From a checkpoint of a small transformer trained on Wikipedia: 3913 steps.
Each number is 500 + 40 x the weight over its row's rms, rounded and kept within 0 to 999. Layers, rows and columns count from 0. Numbers have three digits each. The size before them is the row's rms in percent of the matrix's.

# gate: layer 6 MLP gate, 320x128, rms 0.229, rows 140-174, columns 0-127
# up: layer 6 MLP up, 320x128, rms 0.22, rows 140-174, columns 0-127
# down: layer 6 MLP down (transposed), 320x128, rms 0.221, rows 140-174, columns 0-127
gate140 099:469505488505470505499520554524531436514545470487416467475450449468496516523532462409553458566519484464573524421510521553530492497442457548516469469489519516450545536496470493481564507468506433444512506535506519533503505523539430514442436550468557462479529520542482500471476500557496446527487477612490444417432491446447483543581419563538479493483472497465533494422539508481517507506543
up140 098:563409537496381491522507501488475552449428431499477561574517522423518549504461512433457521496507503535483581494529448502489530531504474524492458514567481453441443527500510513466478498539537530530544503463577552458463485501524472437500482450467521530549528499513449526453512472549519503505481475477462464485492420500521558540438472512503504400577558509502515508607539515536501529505518
down140 102:554551464536485476551500535533569464429503516515511470518474434476507512520449548447565494403496503537505533475420558593485466573499490502506454505451420552532511543468569518473517568452523553531494546482456477437525505524560546555553537479487533474544435478480469543491482441523526518480451559528560525483521534428473508526471500534472533471578471479478537552500471540542549532455498
gate141 113:504482507474484553487551478478460543483506535422392564503457537482491515421478505507438511555525467566543489534479517469501461448545523499467506511469583413405440501470447431487478530564490464486551566507461552511457503492470448581505516434537543505471463465487485485475483479503533484514496532572542540546456540561494548517575544534497466504498587535466484503473498579499473518519465
up141 109:543543496540457463449507480483485531605465498510491519485503518524498569496513423497534500540508475552449589535556546533492566488479547540431496557525509506478428542417496512518446485474463479514553461455515524467515457550460495520529440525435578460490508440568464499505503506505513521489558435489522604509453514491461436453441548508508493532477485455414500449529514482476568553525554
down141 104:484472512536567500497462517451465448485523514507517489481501493536533516471504521482490479464547547505552489517455472507584519485467488493511417509523510502555412495525559507329410515463500478536485532557402451458531516470543515516424588494441509469448547569456543496463507478506465507554466494505515529491431501415453520507475557482512533508532487457544470480480462560507527466540467
gate142 100:566495515473465382487456495537425447526465453520560498548529488561466501569496450502529514486500479483489511555501528507460519551573444477509485519492483503477517454447455476550564471504534472552522518486461474583442545585512527550488503497459559504505536525445540490437409521507493500447474521503506479493486545580465498483412548551548529499440565481549459509475487429534475571459512
up142 105:465420531468515590521462477491475470566527514523521561523536517549443506573436479496525489532487531506541475554504479489529476482511558483457536557484522443468537474497531468483479485525511555470441553474428556513558514515464506511508513558550508486485519520459464524448570483513489495563467577519511534550621520518455525575567542495474485517488512578585532557532490561433491512573467
down142 104:515534552506530514523540443551497488518550522502536456545557422593453476507437500468464521427492550550507457513445475535476554520569549561462513563497531515492540606504560473462509582462532528520532466525503496509441514449524473554438506490502526470442444578561567457497499476491519535513458477519430462491478534467486505557493508467501510453549464467528464468607471545491502480463525
gate143 097:561570497543487448604505472501503561545431500501497466501569555549506530494463507495450537452459524402515509486489550582481476470503485514536522493494519458455454503456430564554465468522451433479593449464539521520502467527533561531542424516499505529458481464531529496506506428514547474474473472518541491439522514522529540554544539566475566487429561499473554560469465515480485454518514
up143 097:504543481478523423455547536499523554541455458536513448518538502499526528446580514504504558601537480482461515525512527477499533491476546484549499495477440485486486544452422561514422408470484571493389490552485506503541546490533512457514442443538463502475465534491537474544476457422469569492515468547465465510576518559464504466549512572520538552501466448444503457519554493513501494476542
down143 093:530460566496508393456514496525514493438491475450425509525470490557511497497472452498546575531514520459575458450527427471476573489567506521513583514494471437462411514548443468558541594473477515500472519498521475474501522481460459538456502521560542520475488567450476564497495546559503433480460509555511489398544498551593517486517478480486511526535469493504456528464491460506489507517532
gate144 090:414516432466499469541545536513487446479470492498490590553485529503455486544517509485507437448470557527551517517532485461474484515488446576438460434506534514534460522531465534446497479525530546516484523551511532612491470458501530519501545516590458561495483533534478487519376523474526546471476445480461517509539532479479490552449502479474527517539593471482521475505613490503539423522515
up144 097:594581522462466480512476498520475492503497457424471497443530472461495495446459463445465481457580552478498510529513398498509601454506464539452542451540496483474465531500485516566470490557553484520455487581504448487535501500489585459456527505535539501545455523462491470495472508489490432475515556441481520553530557541504562408542504518564462516508438545469440500474496476565522487522449
down144 094:507514557530504560487554442499584515559488530529540521428518524537409516498530454509511475466472533477586444517530512441482516534484496493451469549518497546465482444545436470558424479529478557493503450556506456525495499503496497505533499458483440481486552546537474470490466414492540545427512547468560464508554434449468546524500541558557486531498551553511548430548528491420522503541561
gate145 107:480506565497495497526516549516476548450397565467477521415508519494542519476506549489501471509534530462604445519468530502476549475492596480441497451471510475527493559428582491515538477518519453571504503505521491532554525545484432426512455528552530534534500460430439491531501531570610507538577498465528498478526549500447464503471513547539490472508517515455420514446491495493538524475517
up145 103:552458535530477506445521392409525448509592475477490463432513418545519441483504484474467464531494502490484528442549547527473496461515494487540522543482527445507573560511477524538510491471534513491557444406509484566470464535506497537466538527490503462446544539516499473543453521504454433468470474456567515626534486575495534553496510459549531466504504526544469526522493514522525457563524
down145 103:540508521500535499556480562545502521511451546562525558481509494443477548493466550475499503544386556494511455563506597539524544466509460508510500492544411491467480544543514540387483545536472548459444502545566475528532570451537473483468529560460481533399435510496480521504505441495490564496476467504567501487570522508494489549535510491485525483511542531559439459459483550461489477506521
gate146 100:430499494471379491485566484422508525507459466482525473611555538485560512449533487529536516509525439542436551490486494482513425477467416449538392505481442485482501486535448496550492439458418492484509527563491516521519493403516516468501520506524551456578569503516513542510541534536519497497568535524517474494560456477528518538563527485475521528496500512488499548510427499507467485519535
up146 094:464430538490468519523497501512465536504491492466527533462509438487525465508495487414501497476509534535423531489503420506521461450560372542534470472522458571545487491504502433571473437432509486465480511506503522426506567544609560575493487523444527504520507467507454523475482540493563496499530429460510512514502540415468540492474516549514424485447523461453545440513511525454437496511479
down146 093:516505518504479490451479482494517518470493503563467440541499480472523518516496514482464468475485514561464438476574592513526555462531474480488467526465496512496523491454445499469475569555547482515504555476573526466495554594461512545575446609504402543423493468508517501472480501556492521492415532531474515462557480469558472552514469457477566583510419452556511453461454476525484497453472
gate147 096:443470491480472480474530542584493474557430478515435501408439530549556457542465528530476549511489497519490512398497499565514512549541459510472529472431414486501568500515461501489550503538444470527510426471506458482436497507444494445429484508468537538555504522473529541476543481457543523498473451538515466558525421498470432546458501550543529450476551480482471494598470526534492492504555
up147 100:450497420464471491381551505494593494523466487510466456508440526485556479548561506524511459495501542503500494435448473518517543477479445539537460564492460495473462498469420485514466468527542498514540460505538506490520470549482550513431487520476539530485478573561441529429543455539488473490495477465436502481533436480563508577474422521461526534602496519583461436499478522503455536514498
down147 102:505513549506468497543554504551456544495450510554478553487511496474584576495548491502446457507567477574560483485499509507510480471470510485472535540483421473483515536512508470479497467504481531547452543462568495473521554529481439515519435524511476475533521453451517527511497481434436437534444436418534540486542436550562535545482524430467507476482547472377546455531554540506438469561496
gate148 112:507504487452387497456466578582538535496483522517514531513522525444457495496528446553496410535500482498515544508495462543453459504575494534508517489520493527559415499519530509442464493500543544498488472458499514492479465548527481441412456484487518487488526542509430503503523487531464480479579535466569459428463424490472533521488463578449544552491532517462399474495491537561436501578529
up148 102:496454492491554527552491474483454573497496487490537566483542384500464492491472435507452533524488445435527506536480489521556499512539582552476466518502502558486455397527521539477485494537542494523509501469547495515536467521425560513497549550452512516548542525457473489526500591471420496511514552545495547539475509516498587470516561567489578416467484543474456457445488561459508520463523
down148 102:445512528476483541501544474501505497508536534445437465582504496540476499544497556467500527437430492575442495537582469523498513533492463461531465479479561519531506530513497479487512500526440467482496443436502522419523540475525483436561474477438523507454449587501513403424515559520497524508540525537403492525481573514498488523532443442511503447461494447479543482543547465526551492420574
gate149 107:487459508516451505503495475468538496495448545449544465522476534522515573491542480482489566455436512556544534499500397480515521522507551482521489443506414506407500496417519508519520475521439495447577460446420523531530586436537526479529423585572520489511477445508530534548477481475475484538526485505508531443542464496494512435494468552477422405495561522539477508469493498527484489504448
up149 107:483489486473496446496467525600500487457528421522460526469489537484530544516476518555473537469516559652569542489472497419521471384571511472479533547472531528485472462501471561541480479501504462456475468495457591480500502471483502454463515517496556519552483516513439538428488490488562474508478497574487522528534474479458529517569503464540463555520489462474493513467499575428497539450501
down149 105:537487575493523493536459555536508445458485424559518539520528502476550576549562468567468396515490480498517515482499510422538533482464453493484552567447413466472573542480462486517476507530537539458498467464439564477475482476522528496563498436510526484470545506476501579543477494521422426512505485481532475509510460543514547494520527550469529517517488448429515382509529535447487540514516
gate150 098:508429454504508496520504512444523505516512453467494459497482484504475485493510527458493497522463493544476510541501428520571552470551427534535492587540505505578483487482494482554593442497439492479466505461460524475511442493552526424397513529549556532546499469498411532500586557493517478491523499505461545494420517474476482491426527482435546508480573492414433516533548505494431546495439
up150 093:552477475528491443461580464493562556401490497451499560619453482495465465483487433577465559470477504488530577459461499492495485497533544439495417473551473529472501509485482577644488505513544424492550499506532451544489514462509493489473519535522527550505512511455457520505503542476432481499518465529496513440500464495493491546478501451508471565527505576564514486482516460494471449481478
down150 098:528523429499467487467450495430576544422512577453481529511488483465501508505434512502455503464549473587457492474555518527530427508565495487477456542483511518546481485501538426490566521514472504468497449509499502496504547517442453483539571504444608483477462442528540488504516423523452545510560527460443497509481446473545501462484522525491480475441437520551421452542452479577530528538554
gate151 094:447522425485480510408473459540554447496563509479520542427522523515462504498487486543462506508547544419520546494493493483490473481518475532526597444454467465484522535501489504587554466468484409442488470494435493483521518501521473485488517494540447527452509477496498558462455479485507431506520428537502490443470429544508544480491540553585439528526559518463407519529547496445460525408514
up151 104:506451532444518507512428437511529497452459473486485559467450494462538512482450492505429502481472528491412496452561549512410568526485479485570449438515568511500472493431482525449511531438467490454500499482433501464493480477371491503492536461451505425476515499499469436480527504484540420423574542559523502518541550563489483487564484496541430478491521506425501533525528479492508503514472
down151 105:567508434501511519554523500521497481514526511436415443509492415464529486481453526469543563549504499506474540541500497536485475498505490492582515562533465506526536542487439472523577429473460425564515507542488440483534495435512490565573467544452524475445488537502522462499551504537477462590499579522531455473469591571521448512519548482553455517491450476445441506482480563469491455490491
gate152 094:531454512527475523478435482540471508488535446481551532490534479555515544560543530461503501442531483449562565518543517549491569455531510427464575489479484443456540504477474471448553467514514472438477505472495469459453450476419530456461514536482481530449524458589514553501498496436513452472561575418479446484436534458556588493534504535512519504515532555484535448520515548538542517423486
up152 089:462527536465461487472432478492437471426543498491472513413506487463469527508568538550530525482498500506476533461549470525559425474502485506489404486499447508394538482446502494540580488519544538432527511546468537490566492449485482539539441455531530491420513514504556481472497491516497500463488494411495473559537525441503496445537502459418540459553505542577512555484532455451437533462512
down152 097:488486554518459485489459495560477537485523553526470505485501497486530634437542487461485526506559480498489544449542566457473482543483444471503433496486434492502553528462487399475551482542521607502453556532471509518447476550515534406539547444550483505462609424536460469415504473463525523461480505459464535484508505466528506550500518498482521473477485532459445470496513524494566473490520
gate153 115:470517498550545484635586501456515555511449495485473502519392554440438527495464478528478501505467511534451545497492533542463493487510496535520490561505479529500526471498490553537496492426479464498526540482521436453540505427523499556402468577454524552500535406562530559520480523488494533507565492460495493461454506498503537505520514486432508513511504473586493431463461537464470574464530
up153 111:530487527535479473506490443481436442488539531526483477560507554497494438538511485479512526561536595501492537579533537460550482450505540500538476522483477453435484496582484601455516461566474448479459483534496494573467495487483531536477537531477495448474577554521450526470495503515551469498433572501475592424434502493571423495461577526518488479490488509558556458521458519488477520482546
down153 112:446519531493559536447512454494539470575505472537431466548491473452468537512526502480499571467508516438500531509519558491467470493521507468524463462496474435515545496536516495522500537446368543457499469509432486478476546528560449434519538507445557579547553547557566570527494479488490552448512565493506429493445483482552462467502531482489496451516516511534553444565445536494424511510445
gate154 098:448472490511407528549518482460551394473532502498474551548416531493487517475558549428491511479523428491456482484516470485492509535537491452515462484499441431420563506449541460497554436504482468540481467469531471460481538534474532512504443485478506521385512470501503537464472532540573555578510512534481476520531444497484509499462470393543488509534468540525504568426539536503536495512544
up154 094:462598407493530546492533497435509530423470506464519476543474449578482574471485444445541456519552460469461452511489517458530498442525539480491490576470547526463581560483559513451490481530440503520559473602539482478505547474449485502592464566529506473485514494537513481555477553472525545477518506435534526521485466491558475437478478517471493530537531526512445508446509544481525545501451
down154 093:475456519547540509522548524551503461447542516419496533467539472525555515553557554552550477589431466498533554531544518558492539510485436499531494490442483455554484468465507537511475521472408514455508523473520550532473500525563505442394543520522515555512527544448561479495493508431468472579518532506470583451455478542479468489463505564454464487529566444462470472529495510492466460462451
gate155 097:453465505567522449481480491498431461505518508475488486523522467484418530497511512484582425506475488464488460435521516530449417438437547409465569514571492503462511541475564430526535466526496509447432485559535555498464456523506505510508561508561470523416579509425434515581504519551481474503532449574496447480538448518505542460480486495546508488542481490491489502511492419515507513478469
up155 090:457425566462480545462521532456545531500531464483480499553447488423556455461444490461518439488533478578539541583485538451581518504446526483473554541501528485491457524483486495531523475525492533535433483518445539511431530541499469494546502548463444521465485467472473452493525509532503463513556467492520550486580516433520471470530570435520568543461479494523469535530585578519442542463554
down155 101:490501512445489545460530499525469491506514538504545529460526485495574469477480462440474448497536417530482483514488485530543367471430529491515543571528454465395467476515463510532494472510464494423542494486523460555474509408539514560522540506461476504473594575520502521463555472536472474475520464531500465533564553498449516477460479546458559481477496457490488507543533568556409486474541
gate156 098:523522536556547487511483506447438490449473543450511480556571538515526536500516509483451486490434517448547496541554465468452531551499517539438460525453565495481474502490480483514470497594410541480513583467490477553512535463544534501477477503527426579477528513501530538476475471533535479573510534538493497534485621446551534533585472519471554480449527580521473520471569482509467457437506
up156 101:525544528529511431505542477525487510511516497429479546567482502461463485484546502523582523496469480568525478504477505512508439392453441474539539403495469526484468418441449521555574523497489494515485509518444494510511499480500538550502493512445537578459470400508433483445501462454490560490444506483506447545522454495448512443528470523518485538544549529456552610445477524463474465490466
down156 096:555446472495541460514438456488525451423479452486526481494458558479529460501477501529447518433625482532502467429425498397491556618541404478489476473507531494401485484578460455477476473530458526505523494500441523490530487554472518492443536439502480519510544436475473499494513504451466501510475515485488524490519510446580513489457488571493478503456530530517498529482488431511543533522499
gate157 101:475500469494514498569548539525447531499484476512455531471496566451463473406497503468509523578514501484503432487542479498467565424514515481433536456445495471530601498534509442492496527510492508584511456483489449494417499464479495516483517482593406495540552426501575500523513504489458475479501498444529462502520486473482479443413534477498552429527522517451500468405486478445438437483509
up157 104:469516482511419465513530501506508490450456517453470507420489527534519598564455501464498439509543491499484495506449445533500416507496541490524560448480570503487533576558548471465574544483500481489537456534526499525490562508551527511498468484435593432525522533537476531395479554547524485544432535498495509543524546483510457438452561503514506545473471488559535469460592444494523485525517
down157 110:449582427546477505443415469483548522523603542441509469450509401532538500520526487493509484510466497491528487589457534562514430501459555504549521536545509467445491505508508494544487616467443507512542472488517535498443474527493506471550544427453513474491515401439454532488486496566477523520501528537485493521508496504502522446487584457510555434482496510506544433491473530522479550497516
gate158 101:496458517460478455461537495544522419497488456493486520495462584438555517513468481506458483486492395536485566493477498517513499576490531478530529480515483537504594583478481439523585497505447503488487536529555470532459470423526483512446475564464504509464504478465494492505534471530483426602467526583520515459549453550434435513506580429463497476535540473496454490500473482523487438472557
up158 115:559487464446513514517443553584520451435514489527462472493490506486423553509510568474507492456505507476528477536459500507513396501518480542399495522450448432511518432510486480489500485455543387502470542546461457445456483489489468430519472540438527467487521553433493435555508487549589478501519492534498457510430485495516518471538530468543505478452474516556469531445428546550518489514554
down158 113:429545528374501513601478562514499475552523465505435544454476549506589492502576514436504524487427518463549555508528478589500482540465549508461505503556456486519500449495482500533552446547508470526486497493494521508469446636515517509535543473498499527454509458490526454561480506514466526508498530502460504472509494435450529501503491444378525512482539508477456514471473454527514470457484
gate159 094:429530444557450516494506499452527544530450494460458557532550517499601521536503517493504462520487453502527473555512467493531482473479482559411536528455475520480449526392535517456464572515475567494533565448530477503477595493522465518568484526577428482528493510435577499527503570553515464540508537483465538538471496530485521553557498458574494502485445486577488537461482517466455496483517
up159 097:550499491468487511514516503543513497458508461543508561496568432482498445492520423456464484559474516508479570560563532465585500551550436513547493434514537510480451517531450566479494522521565508475567529527495489551604446489529563494502467515447575538495475564479440524455500474435535520495510453527455468471463575573467471495477457473472486480501478580521519484466537513454581530458527
down159 094:559490510541462535561588536512511499531528512494582451515450412395464502470531518505519503488523617505471532508463531500501485506482478475453470488507484565561474541530527513440516492390484471551481448553511506478500531456500444513525524500460475397471505503517492554520496475484596433469487547528522501530524560500489558542482552430509520495488495474488571476495482513471433478430564
gate160 097:509471503462465547513466516526446459515518522460457517456500508417609423489404496473515481497543529509444483441487452468439519514526526481525478482516515513561493482466528542504478554527413524473517503501596444547501575478485519489447483530530540571515540502434513460565511443459565456502521499544516530467494613532492500512533539489393516518454550492446551531469533524478549494484532
up160 099:567471505501490471433524504462432523523570518496542494489489499456486504467562421465443550548503486509551504547486518486487500571427478483486482459461519462560521478481534486513566516496471525531446599521506522528493510533450486480539431475490502454428453487489525559552543516525513446631516495514527532503440527485526425445481459533495563442525487513509596596493541509541476470443474
down160 098:538493516486508526497501482565412543447516518495497475487551454495464536494435501488514483550560561496497565454530503454565479522482545549544449488459565467474492547456524552484495490566518576431508458518524413572553442499449554506525460488549419532426546498488508499509494471527560532548453476520542519458527491519554617493515580510439501468497461483451511483521513457508457541527554
gate161 105:476511502441501484507506447467483488471436484502491532509464527436496531529527497453555513606466534490507538436504503475494497512447508506494478512552517456575496496507479571529529454564563529515516503503459499494487463466577454516503431546552407537425538450476492482542470491478529512537548462482561475513440494597548565487432443499475565528451600486534585492450534463552508492559511
up161 101:501555540526541557527551455475484536598459552540499492457456540447527540553484464496410475440554527549508515461495483554572461521507497468445457493493526437524439482460530493525532391434540512539505520539484535462568446466478518487516534530501500490481536458473484543512527472542454514515460488463503488479527491451496450593481454536517498545477537504511480483517459477594520452622544
down161 104:516446542493472450575543476479527526538467581487477485455477446511484547447460450479555442496496535517472528574502555447497529522560535520486489489525573498556581527414461474468477464568513507576537504518465481485460477502516583460512525537458520535566432482547463492516562449432476512544481490553494474519499493488426535491449545557462466525554479455549533438505478466507517530454417
gate162 107:526537541538541491599521489493524570461459589481483479571527542493473507467474444465448486469441492516560523503559499375563500502578540399476519452523482441508471451529461530576531502540517486519497496516478453538524465455551463555485437519500522447565482461439497549524492458563509474523454465459484510463528500528523503488444537484512444492465523496421464517480464489531530493429528
up162 105:504549485498494483525397485472526513507579440532547528474573524498542481542532592570560462499488504535500544469517542533489551450532485526489461538472516480522507529462485553495506553532490512492512502480488469505518538630449541469499527474454510426483506450509564470460553485441549475467508446535602462455520493548461560550528503579510534501467531527494533507522583491449470537449425
down162 106:564528440461502521528552485480529556469479484506447511543417521497514584493403580460517558422519509467529453469446526453469527492461460528453502499481500516498499529569583449492550518483463516452559511512551497515429490521485491525525539471477518508471514474479569456517490427460490521525509452522538475562486530508558457498565430575543428537447535537487547498460506550566568525522535
gate163 107:468471477507458561518554530518532500526410503464420569551482563491538480524510497447531499471495492472583468481417492524484482496511562463493567452435479551407475511457531497531500510508531464574460489517502479595499533454562494528588441484532494541478504464505537514522584449465515558509492488613438513506497479506520508475473457497549522508524549462521456549504600516495532538505518
up163 101:435504481491527438503514505516538569447486559486480551462445481457487474485426533478411502455527489566458525499507470518453451502463532492457471465563537483514496418497413420499482491510521563478547460420469537527528537471541515448524403517503519543466493480503394536495520535569448513522526506497551498532462545522540618504487487473422492543515474481443480517509540530547549500497492
down163 105:470523485510504460497388501493471544571495531526458463516463464423461520489456466460523538526598532501521603515437547457515536525471481571416523471462546471520468508547463489517445446508467511482505485608467443516481438461443589519512518444524517547494552495448537511469471482479459561582528481577498489499470539507534569512535460496503538506489465464518524544501482453530490514545519
gate164 100:498513555462459505505625488625483490479535463508445533525463506537538452521528445415490482492494551576495507518524489549464438537557472498507559478462436486461469478491458570490504426483487513476419460553524481544534506478461535514404480498433553563508532541502460541430553516546507515495539524468500485480506513517488481469541478472479513454443519429528551598489517506523513488461487
up164 101:441505507494550428470471501414524509432540520537502477488479530471558480449473473482576519535509509561561564579513536528512433491585424540443488500516484489518516549523478550532474472493459479470484467544554582491471553462465508464494490554495564565504553466508424455485504514470457480453424496443492481496519428471493438496468487525442491442472488490468533457461510523579492502457590
down164 098:566491527481499433516550513554531525523531441475455504498463458542486440562461510448537505511525501547506545456527443434488464547495478454558597533450534463519514505435477553509511421457460430475483474504522445528526466425495543553465540568436519586489526463515443478545538512488501464514547470522533549516519511428549548501437547430535493491486498490508483436586519531455468497466468
gate165 088:518475518533495483522519514484497553482514546494455499496483540504505528445491502531455547520421566430496499469522557418504524352473515426534468470463469486537483500447515566432464464478473500409523451529421459484539479569530512486463511485572507478559472475474480520546522487522436468541471458559508520583430450493512467504424548532454557450509511467456463447472543488507478512500471
up165 103:526504563526446468522530524508492522502472426557459474490543500489543521409582492441530530479519558497476520547531454431518529571567495432483541494470540491496580496477464534464525542502506498474457523560531473476510435516463522564591492457481511502532540499490548514520536446421548560421543486499479505503541484447524479519488560433464501454502488480560457587468462444561532553543527
down165 104:473518483531514511537467441465498527534570451523483487488472582510543461553482538472545558512468538487481527554542501510453447562475488524384511453514501458514596546479541510474493583501499510449431550535508480424500461515511464546514489525515501521512454522493474466482569395546484548553504518532483482533472445434468522500497448527440420455517455484512451507513415543513523585486539
gate166 100:495444435512419480568515422467504523568477502473504458545516493524440539496526495479472461476495492526483530537405482514488513484560527479556493537484464483455519486456495346483463509480567473497470524543502535458485570553484480511467532541494489522498477549489517525453471485518485426484533583476464494499516499558500514603467454502547512440579485481484500465469597414543463543493494
up166 105:495540529502561544486457489517453440523528491465499511532459424506521481556451477502488488496555461527535539493496504411598509477586537471425541503501519470513481455478488529469503523486476546454519526461516528433511535486519504499580516482475566500540479382582475483489534525495477496439508505507503449483437438487459447599537523499616461391547529492525492537470477487526515532471498
down166 100:471479473536501513588518487490550546474579489496621539499543563498528492417464493406529554537520508462486474480477539488436503522556480399518527516461533472537471521486575533477560476463469428475506498537537515505488495464496490456537472503498511541473483420520473493490460451441495530485483436483578502565524522607585495461496511475476504443513471571520538468483542492474477570512498
gate167 106:508469496503456532505477486530533462398506436496525546475532543472532503497545492499484478567503548519568460564520471527501527538542554498528501510530495533491531559455470548496458520497493442487465506500558560487443483512461469489513427475510487444491522496521541520461480532508460475508561503509483518603414516467579524489527528538466567434558447496498535529399513479407374446556503
up167 103:453483478491508499522486410505524516496516509476426419467486539445505551446561436491458498539491503557427516485508496526440562484498550498495449442474499536524518493493536535446417430488513461501488527589473441438525540510544497472541493511539478432442561557460596433555554529495494565532480539594528438464502578477499478549465484499457489507546533465526545471464485494515514493521495
down167 107:492506506477501535457505502409542471476494533412455424436485510530581497438448476545472508499558536510434472489491404469485522430497472512554616501505535430502476491454466550471611435537433479489473524485480455460464477558488487471524473463509522473461567504509501459494462579488510478495465478498457437463465520503527506559395449510505541495528498467496517481475547502477498447495484
gate168 098:575496466500478507472523406499444450461399457513479501515491502551533538499452519462516527520510485497559429475523479487484566513452520408529525530463479534545541522429503536485491478410471468452467458492474547564494529470565507518483526511522503542524477463478459445604448488507503504544495524467467549522499501537516459495530495459496514521414552475387465573480455436495502461587507
up168 097:571481497552521550562506523522450560434523512529486582533548461442589483440591537460536437522461498508496464458452470537490557545530529488532513514510514494469444433492591446468563540465561427509519528537533464448556463502533448472598524454488468488516509444490538435540513562499461477479539539511527534527544525495494526537469578508517516486503509487548497521510533486557513444476485
down168 098:531497458478518489549514505461464457483421551490503533506500490587444507473494489577452574458450516400473449504482506501562479508507507459430509493490441520576553522517543494494472428487505517458541447513489464548506509556464492516483462529499533526529560418490503555626481474468516504510569500491505590448504491541516560416482583459421497519485466513511508461522494559458470520514486
gate169 112:493511559513487492494490476527463474528454462469407508535556505508572461433466430504512481558482443465521579474484486550515469512469570564506515406442532558533464491492463473555450440456458489540444565447483565491512482518479570518536491520529556509512472447453555543494503468525537451563443509542502500466548468522452442546480514458538440481531534557544458535419484470476461539472492
up169 110:477531484517448488435571477512488426504520522418501511502505475422527499450595508503465547530492472443533472502469422464441450447433531477535419461539504443478481508484553499440479497490479500513533454559544512501428562502546497520561482490467541524536510570459491512547517502597505487487495478528499473450516518540545448532472554480585492589459506487513490543481490449468508553421437
down169 089:522483547534491500521468508423541517577458454521505457478495555517495506555488473505495502509474502486515465595477456513503516494546543517559491464546501527517522497504481466461561512464424502429523430510515470386465421467506507454514509493504433533535566654475459530502475553548497430494458404444550522418495486458537513498496488480490516559492525508503530487493473566500515570509463
gate170 104:491445523502461521470507453564485426503464501477560405436518544527511458447482508431508521489456484422455482537555525540502536500524479484525510525451495521509490464513477565518504467556600507466482532614411442490493509450448517521458501444533568552417546516485541532489517501416485516505464518480511462563557487488478496503492469489457566436479502537555492472523483545589526478540513
up170 103:483497471532512491403532469577520536511430520539460522481460459532428476500509526521528475524492536542494528533509560489483495558490482500452490497454411506520526490540498507407464491490462442565581424443495536493463365503506497533514469526455467469438488474544494438478516484515494488512530485531462458503422509554480457447457584421438513521541514478466494511491489443543549445565488
down170 102:538487521505509503498496534535488441489543489522516539490500471472488514512498500539529534492443437410485468465555510468434519511554493488574442530500520522512479513508494387481542487564474506504547529508463422555535551459526589537521455519444517458492483506434520553519409499536520533524488506509562519536553397560555506544548489507553428400447475556513495501529539490465569504563522
gate171 095:534535466527487519476479554532417534512493464520484518507541545532532463563556520458512470543488481609499503502494480465523566527522492456539549549571494534462557464517518493468459486502529539473502454465488391471468526498514492476527496563516544540518510516501484526477432439407555437554588470531445462541372535476525506486493482455512408502468535456456504505496519523516449507554444
up171 088:552457531449537497493472509539468469460498605464552459490519571542476515609453487442525485571513547435499503585513524460473417475493463473447527586503504552492504473499553551561454535433552470510544520548466451491493468518540479503454427535538483538545464493571463476476510459535505450485518543486452479544519452486463544525456540499441468436543458505462552525503494451484512514475464
down171 091:475546533506522452482521461542543579509456504457445463533515575592525495446466499527446541531535481541543498456495446511484454467526421506538448459473504471571469450526488538479531486466478484473487517503571549489469426411492468470579619444494519476506487527529487584474517588477518500478465479505484529474522460494539477540496533522482603515534488507461505516486562506495446474455573
gate172 096:535481550473508491587594537534555532526542516515440484589498476422518484539526502501493489398503553453510486519386503515480504446529468499573486433482452452493488461519512548517476437479492492484474498450460487521474455527483493593500473488550535536490592470519453523463465447557457485531447489557461476496492459509500487526499577560533515522495522421438512574507482537477462480472533
up172 097:491518468487437524561418521501458513454513499400511528457494515481483516527489498465537522486568555562514546438542412492459531550542509445512484540561436574501525470499517507481524463420550498491505442434463426528506511465512488496390476512471551459524491491492436475514423531540509539449565563459493460484422512518540461486510533466522505464552461485506484524572456529457549451495478
down172 104:514463518444518520497554511512574514516531571517547518528520475431544453539526526490484492411496411561534526461552588510520513480487511528503551487599469521516507501509542599486520445494555491509548457450534523500499462494509466569492431506487482537494497507576520509452527551541527459549516505501465520458442592502582423527556548473521526510537546453450525462549512505528438491447466
gate173 099:550503503482471521496512528480473382478508483470517458460523531515440520506503565391559457533509552470556505501501490459490458533523517514536479405499540436456531533607598459509483440554504571533457519521510472565549451554498436513474537455462537516509515510541537535529486466487504501548495531493540539522489527548515551536484507565503476448541458485575482485587562509474518552509465
up173 088:558431593495464611511564492418564529525547423492475553515508490515530533475566459478468499458487462497466480571414500581488541496503562533490498549507479514502522558508488491507479528532517536473486533532439548530574550545512530499539446545583481504458444578485467513436514439521557563499511506486493527551510536537539495505506518486421529521471515578538541502509477518465493466526505
down173 094:527499530520455487470427515496510570536465490530527516508501549520499515444505548476485531447504481529536464437491448509480475486442521485404598482543456546497583537504496542458524546418465470506527426485478557463467486443497471461508469477561565453446547433421496476479491548476497505422470556515419477453469481486456443526518495526470522589430546507480482505496502459545501440446537
gate174 096:520507460552421470538481468516547510474430497569543501581525502456471552522584532490527481534476409506536489516520468554508492501423497486469547539623561531506536530524518562529526482496502475526496500515483470515584501520468538507504433517460521450497507549536495518489500524578418478456479541543465471561508543449477501477506531495605562432465529493498487527495554469469472440574538
up174 100:484454543493483427523443536531443571485496480445503477516554511435514435450443497474499622514515461494510471457519489431437573473524491497487525548446440455477519463522562494561505487402548569426538410552513574506452516482458514496491525492478508534482556485477446504536489524518470475474515552441468521513492523494492444508583470473535456526514462457503491502492483570427478456495482
down174 099:479495510534516474541547518512571530461519556452547461546503532468543601460500481448499508483482507505507483510463508526506499515504474504534511479528573528564479496507519507470504462518481489471548524434515493508492507490512440567484532515429566552500584467547489520553459361513526425497460488461456533558534459464572475503464506557524565512484589549522567473497401499523449446465564